{
  "n_layer": 15,
  "d_model": 224,
  "n_head": 4,
  "n_kv_head": 2,
  "head_dim": 64,
  "d_mlp": 896,
  "vocab_size": 4096,
  "activation": "swiglu",
  "norm": "rmsnorm",
  "norm_place": "pre",
  "norm_eps": 1e-06,
  "positions": "rope",
  "rope_base": 5620.0,
  "rope_fraction": 1.0,
  "qk_norm": true,
  "attn_scale": 0.125,
  "bias": "all",
  "tie_embeddings": false,
  "parallel_block": false,
  "init": "trunc",
  "init_std_qkv": 0.0303,
  "init_std_o": 0.00518,
  "init_std_up": 0.0303,
  "init_std_down": 0.00277,
  "optimizer": "soap_variant",
  "lr": 0.00598,
  "lr_mult_qkv": 0.5,
  "beta1": 0.95,
  "beta2": 0.99,
  "lr_head": 0.0081,
  "warmup_steps": 38,
  "schedule": "wsd",
  "decay_fraction": 0.672,
  "decay_shape": "pow",
  "final_lr_fraction": 0.1,
  "batch_tokens": 65536,
  "seq_len": 512,
  "doc_mask": true,
  "train_tokens": 199000000,
  "steps": 3037,
  "dataset": "wikipedia_en"
}
Each number is 500 + 50 x the weight over its row's rms, rounded and kept within 0 to 999. Layers, rows and columns count from 0. Numbers have three digits each. The size before them is the row's rms in percent of the matrix's.

# down: layer 5 MLP down (transposed), 896x224, rms 0.0953, rows 280-314, columns 168-223
# gate: layer 5 MLP gate, 896x224, rms 0.107, rows 281-315, columns 168-223
# up: layer 5 MLP up, 896x224, rms 0.104, rows 281-315, columns 168-223
down280 102:461500505432542434538565588458543610471564634537498472473399475459518563537556670587565621534441464481636538518494512494469458503601482422533442481421482405501544636495
gate281 101:428514472489511574481489445497464449394561570433490517353426535458459516495473444434500535524543581434489511426549528509481558532513537463547508509435496538464537526519
up281 111:523511588509422528590514457478509555421570534519545513556537423542432499562484561478470563491453579544476502476537607569574558487501486466594558516450475530460476581566
down281 105:465494466490470551443454530544485464439532510600517491495606417608482441525504502606512498499535440512434532459502504558386541473467459504449498522515455607411522525574
gate282 093:528495480494544630515447463576513473459456553514555534505488470584498484483480455501525452487420460399507453420478517557428486549513560518482496406518589489475605549507
up282 096:565449552559513508444515467466543559452540522490441488496500595571583534570541428483552479494530430499461550483523431508502433443586492543541590511502509529465440549473
down282 098:463455586428437496372458608425495523433474468512467470476440534523557480531531531587528521557493376526572513549512531414517556531463470478467479442576520507561523441493
gate283 112:518479498507591423509476478472428535557511513561513484408530463493479509512592537445548601393499409532506515494469526515559473507463549469628474493516488483506447485542
up283 111:465516515507468487476516562520495540475543509422572498598539451535437487524476606520506605500581498448451621512501440521550462468549436527470497526436545436477542480492
down283 107:467470463509544333485537527503442534478512504476576477480495404501531483533507492523495568542581470533498586457406518544585579421492599459499536528532597514508535440487
gate284 103:536456619629454524557517491403457534491558516503406520452492528498491493484545437453546516516419401481392471472495550523461593493488532500484500490525539557535466493489
up284 103:519546473544524504520453536521541470563415450487510439508504498579503442536478481439442535479430479488537477416492453356554499495457451496513473382582529420379564537431
down284 103:539535494564526491440559465524538538495521498498565495525433456477422535516573506499487466529511514454509507388476469454536540385480574422565465449438496421399526586557
gate285 102:618476343411468427473465521484500531449566437498551493507575430478489474483512471473513491520476442552472481533506531487481418524516564426553527501615436507592490471529
up285 107:462575470423518406464446496494505424419535551477461559498511443501449495531502455502430547510534531525494557516466532382508424518486547483506468503526566549525452500565
down285 107:617435464563442550476525552494433528538524493529514448486438458453531572536494522467521445474574460408451456527454450621506412599512527401508450381466484536537482519428
gate286 088:510475517519543515499553483478520524397492523468497482512432476432426500602443587571415444500386455517500531620511462457482528442541518550535441489455540596487474557469
up286 087:532542575438474553544555557407585456408477549579461488563489402532487582575601592538535495492402449540429570561514549454458479547527531553440426583531520623473520509458
down286 091:505539500371440467599451505523554419451539483591481545607501491448514551509544616485459533504535433445449466421480510427492437526506428539481505428502508496494470478592
gate287 087:515471534479498475443502473527435478605467545463491568421478505575452490486531500553460492422536396487616551525438447562552495540602429524376509557464515518498598552532
up287 088:520553504465543544473377443534537511348465460452478418625472472578480446437537597516560474475485597529461489498453444480473507421460439465560510513513429466439517518420
down287 090:456468520471492522427495556510555530561474436418525477508423575559522487486568457526563527507525589426472433551433501533594546500392510387461502457493486499507458503449
gate288 101:557575496536569581520539526414515561470524543500460509520506558497458493478496600468494511522453481465438494422504535415520529488563464488505572504484448442517543520497
up288 100:513559588559584409405557553409521479466501485485449432544516537498493473509444540442544568547575483518378498590436544516525485466419495488504445506540522551486489539559
down288 104:480519481380500502483426432532496549435529581516489469510452593497551532457505521514522475493506486452505562437517486481414549514429576422419481526564514429498463483451
gate289 096:483548517471466510487454559439482454457462463561521527433416546536500566502593504398487463591462439518510449515406439471552496580521469553510407519526522515490445560505
up289 101:445465519547551499536388450479458503488483432504507405495613547508505464389399424570506512446487528401548566507503590609504484526412497493486542541428473554512530443506
down289 100:458443432507527550588438494568468424552528489487531551555512521477560467411557477515546526374527608481586459570527455526466458478450549557483511599362513414587534510514
gate290 101:535509475469555490500433529507562494417437566468529467552436566505550558472527575456453474557539497464518517527522569547505492427475538551560529418481454651512414406422
up290 095:455543305502476427434545536562442449467427547559433471453474570515525472438473500433487536529538517481449542503484497477487433497599550452460432457493500493471579471552
down290 101:507396521559529532547534543532444395500396443538561440495502456537546456491546492467453512504381529533540458483522456497549498383559472569501461657452523515590469529544
gate291 105:468391519480595405524582449530581485418442562607415506438477532536571455420520542579529456559479491486485486475535587414524532485442524540554588508553473537658496469451
up291 108:442525471587578511535544563526492478486505405429412541624541467516545506502492413453517564482497457531425502486519479504595615517530625488590470495527453534530561640445
down291 100:473552502470386576421507606508475506480479557541505555628531493503455523575549488506488562577488515537453501505496520528497476511567526577533495462478517406433491482569
gate292 083:566394450432539453467431476492528514454578525414490572501463481492468429460481561403533494538545495513506455467451534576513499500463463589494521485503409565514477597519
up292 082:558528518487425592385528453549538459477467515503526492592494518550501517495518538440467454447490430527496554568505518485539445423419491479536500611366474552488477533505
down292 093:481462539512414487587517522506567478483563581513499395390435467483493475456504506444526530543477596521464553500620559521543562527564443436539455487510463487512498468495
gate293 095:490385423507484460605562584393475535430487534362510528478524500627511423549486438523512532508493504588565526455413513508527476581534532495559624435489552515459480439504
up293 096:463441581480457384514539450511476385508570537526462523541536473497509477558579578465486503466535471533510571472512479552563468471502539511550445541546497504472364505460
down293 103:562486580456450456562530431523491496458460506439421440497545467494540475507553558525453459532534536476571570508504511514540401449513465481394547477484474617523328568521
gate294 111:493479488505538463484457528444540542530527445507566488498477528459405542550528449412452478562507464561507546522399487510566534505534468450527566457483430423575499589608
up294 110:516530517506511483443472563499494547551578445505541503500470540437510524570427432483475542496439412533489560442452460615537556449577443492573500413599517449456579540589
down294 108:466426478547435521487592549518504484373477522614551505523509513520479456478572482478467461502495442496517543478408513527478488552527496533510427531570498422484595465512
gate295 099:485482538471575457482470540503505550499473477536585462426474420460457508513535450460558548471529466514467561462491568485498440422531475496472504507472416537509518435593
up295 100:407499473503565524483442465518451448444562475547433503490561501554581420516549515521484421490533468502546525569496484469430415552536414409483510472517527474443508466447
down295 100:489467467453463457559529521502498435536515445493511539463450487505447522496505531485486424455482487407466575545474463501446499526484445530545583522513439500577463653457
gate296 113:485480489449490550458598547489498483505468478512546480460511466528491532494455507475504431533539580492483519546451461525450512484490556595424487565494486472538455560544
up296 113:443440510406501432521597543448510426548514446502546520567525506446498447492471475457374466455544525495465511484459517457468479416562444550471581484495556498562516554462
down296 104:511492588436552470483563551512470484454435583545485515490424455493532534449505486495473582586523527548451493553576474422503518560512476503566470473418443395571408445568
gate297 098:477485419408500487530432490423577474512496516381487493537447491470459541513530519442429502437531557573603530505413476544428480518467528464520497547515447448609474512474
up297 102:566504458513605549522585506533535482455484516508522472485613531532544510420519514588517514524518580530386466516475586494525459484485443509427451607513554581473545436571
down297 100:488499534491557501536431516528429503422448508502503474496519407517499556546445411531489503475528494505456513500526464441519409449600539538410518488506465396403423555502
gate298 092:466394457451528461512450506484504432345433503454504603545492480420439523399542475534489466519539559408462497483378481488556464530448526537542590451501557508496608540443
up298 094:475365482533562446505494465474483531482489532518505552545564518434479533479458529563467489486566450490480459499484494491528445543432524540590581480381533489511571456418
down298 098:547455506481480469514420514629453500432537528561488479480585479517477536462511505436487493538450490456513505411480533454479467619452584473452552504500506527498458514494
gate299 094:620446541514607565467461518418442471500540518469565504565506565577569513431485510540581451606503495502551436513470549496477527503515491425560536505456521506469506543443
up299 095:453470567453440513486468539550496447436540440430442585518522447533510523420533546500455444440542570512462513495557481492488447359532487533489516540492483521454447545507
down299 097:493448503591555533474477548441418499528491469513605531497464500456523485561491483564512512538569367496550458523460555504505529482492614444512536588509594576523465570499
gate300 098:637519488548570364496450533490459492440455528593499485499476472597448568489512550543520477440491484520545432502558458497472512556597432496534449459530445485501482482469
up300 100:569484497485538499550500555397423505521537466548489533613531520583443511477515472472487427445463488483541426493602445463537538551479466551551502435508443381461461577421
down300 101:457525449409449465484508484450509515476559468495559523458599472541461539504537477508397497573460427534462413525486530468607622481575477487478539549557558455567439587478
gate301 102:453493467469500496596532528460463477527497468494493522378537610590531488539468502595448630511534529557461558570436473452524563574391518503498513411513569475439486460526
up301 100:431572467564519544546564577502533451489479552564499475480464468476485436525387576431508539517563599582549442488531470458538447498507443475493564522494459528498477488489
down301 097:488519569478573472538546553469516509526537469502494466480567420458456419506438583533465559551468542542511519522513390451453518404454450390516531471460448434471552498541
gate302 096:521489478507533542452464498544452549543453551508427511512515541607465499510459541495654501432521559504528462496496582489402491525588591511494426425594545497445448502494
up302 097:472462460571522423524414568471555492429580456487518604501426485503489469539509521500498432454461504471471475437583479448513517511501420471495512523480416590491431452501
down302 098:530478452527461474527494553499524585447614409439513549487567564486455449559448553517412472457580480503396516474498467513555573488420470540483500450415473541524487435462
gate303 116:468404509515461548491558588509477397489515482494445435494458565497531515532567597417501536581427431531489450557513465504530499538539427510522485445534446514586459595535
up303 119:404367520552460449504483530458568432545466465509594527562534466567463550529530495446539508504431416438470553488551437523488506505530432499548557555455461568546538530470
down303 111:471477442498422562549548477629474407496499506553546502602526541500526545534522459513419475455468535460439413433536422539566448474470440524408561585521495527540465500546
gate304 103:590599569491595537517506534529454507519493491622411585571487594511487553558487397493343469510566493522482508532472552490436496546500409507477454492485552426559563613499
up304 098:514515474462420478528359524529509576442506505524489571517474536503442507380430475460484485482484465525489502573615521507492500546503369548455429525492553447464521410459
down304 097:448508471545431527479484462463479527542480480517518528525490457494402577490483472476444432476408457541520586535595461500511473387514527548457414532555571491441528428486
gate305 112:506483437519525493536550575554529487458517417439550476551470510526528560463501428520470485475426576526418516641449533506613517560510486574541602547560522555517512460432
up305 103:436540563554514480522446464464463461562499542515511590463511470481569491510599519457485446519499459447535534394492523526483550519488468436536452506447468458437459530481
down305 099:470572485478489471514469433481508504580534559575634392449472510533514446502568496480471487473563482470564462486506466488505568438459468410473463504440432482579521572405
gate306 100:451412444452532453485429579473524461517569482563540478514499661511572594500495404525456535483595458524535497485498522466470530464632361501475526505516422528555471532467
up306 103:402494493477488458498507568534530564491537427450471498485514512443547481469523507484408576422542423504383571541478480430475531545465427485439497523529484474497427540491
down306 099:601459533511490494502498540494489475441513502536571470463499564524549454517506478468448442465458576487546506451551557514544488571476385517439583435514520375503486458512
gate307 092:446454452520489521520516556509499551472491429462442574403476518460459489439546504387617555491507527441425492438509482445528544569594538509449507478485517496506467489525
up307 098:492519543450444511482537537442441427523551436471527596372429628427498644486449435448613425508538507549463479425455495492505530422591500586444487490462457519539471540569
down307 099:451489523643551539520456582477532480530490469374513541427452395515543518525468551450592514594517564497485441403580543471549471599526540494509454498586448524496566507449
gate308 089:542416438545478413493406481488381453453500516561533468502467510557564408424595488503540467546528510479436413555562533398493491518526537542482545555502543512529547519555
up308 088:563530503447588532475561545522392502517631481500505490557410496509516560504502428543473447568495415534509455459538612490481496455462442505501506609563586502558514592455
down308 090:515547546415414495424553576458416547543518511433540522514465495483537610487498533477460561570482479544435516441427554491556454502402470407529475571515607449545462453392
gate309 099:480527508455477471613543476432478527451451489630510453510538433454528454415462463511426511542565484557588501497545405469471480488391541546540474545525501441559472480520
up309 098:490528451429488508547387490460448447450517553462434521523468486523546551474500511507496400491480497530522598504464574513396439426575426472395493465475487546516423543483
down309 096:569442509451447636455492498472440498479544477461450460518503490476486449322442492495530469517531542580545610412479504505476526370461470482542520486461509577511445475434
gate310 098:406552488555451588515510548483487561403463450469551539450529416491472522432481491528513547501483502548477436483463538561558550610527547536427508538515576537551493496502
up310 098:436487491504495492538546504546512499482437549439564501476440478398512453447458603409478438506495496513496580534544510543507497493571492384624513471499486503509554433512
down310 099:490537530477587481519486449466518534463460555551517429475471386482540518453485513511538405498473407479476606647474433491560602511512496472602453461580485517444514426520
gate311 102:531460437486500500389514537510475461563519473555555470481495499515496683537464453441453604524499448488482540494517478403568536496523499527476462495559523426565506487540
up311 101:531486505518446533522517445439547531467541569366479539468455540487574429544472545565455452422504381439477452544425581531550549416482425572444511444462397503531496531600
down311 101:572525537467560509511508467377504556461576483568462428418527472489530436485480498464537505454551405465438447510484436564559525488515465546446605500479427399560533570476
gate312 092:505518494556471601526570550471497499562478532561425417476437439424491422524551470501607564544532431462465576539516504447533461491549513526509502487568498516580556407449
up312 090:504578601425435449592590536509511450621504526498511511529456540473482503556567488525561557490484431475589439550526485426587560567481492444516580472446511513484510435392
down312 094:565502565503478459567559522522430546505545613530478439546480441520551520567455503483540530504483501515469563483492522597513565524453470563474489462517513445435554554478
gate313 109:473562485538440483538517486531449553516542550454500487501465485459486485503538536477467562464451524485476474548500505509565459497572495484487511458533511534378475496453
up313 108:509422432433562566431591442542504447517566550452523543488574502428516569534607371458518500581524468546526508413484507493467479452522595472492481481464493453564536537492
down313 098:595539551449485484457532540592430631511505478452424514515552513587457491431414477537377532466460524416423493525502484540492568451456478547527563529545506477466537444518
gate314 104:549532577592430486419507505499452477514551555480509542544457495420447451453468532471497489472438451506561459604480413549538564494450483544519519453508482496418605517509
up314 106:397466558387515461524471405508545554493522425428496468549500486516551504550528445495446573597471490510520582470609535498494443486569454527489594505490434555441465527501
down314 103:561478405542517462433517481483502453395505547493555413458535544545626499428583534516454427485505493479474509407513487523507489415548438419539375577397529573451463527474
gate315 093:488456485521585424544457428487481482539560401448581494453542473487450551550580489574530541459471458488477506491484466559573442548448578461417465525556478497419516445543
up315 092:454453479514400489563546517449479479495523509482506455540481517476484506406529420474435538430440588568578431529468598567423505602519554455584497545487547521472470431525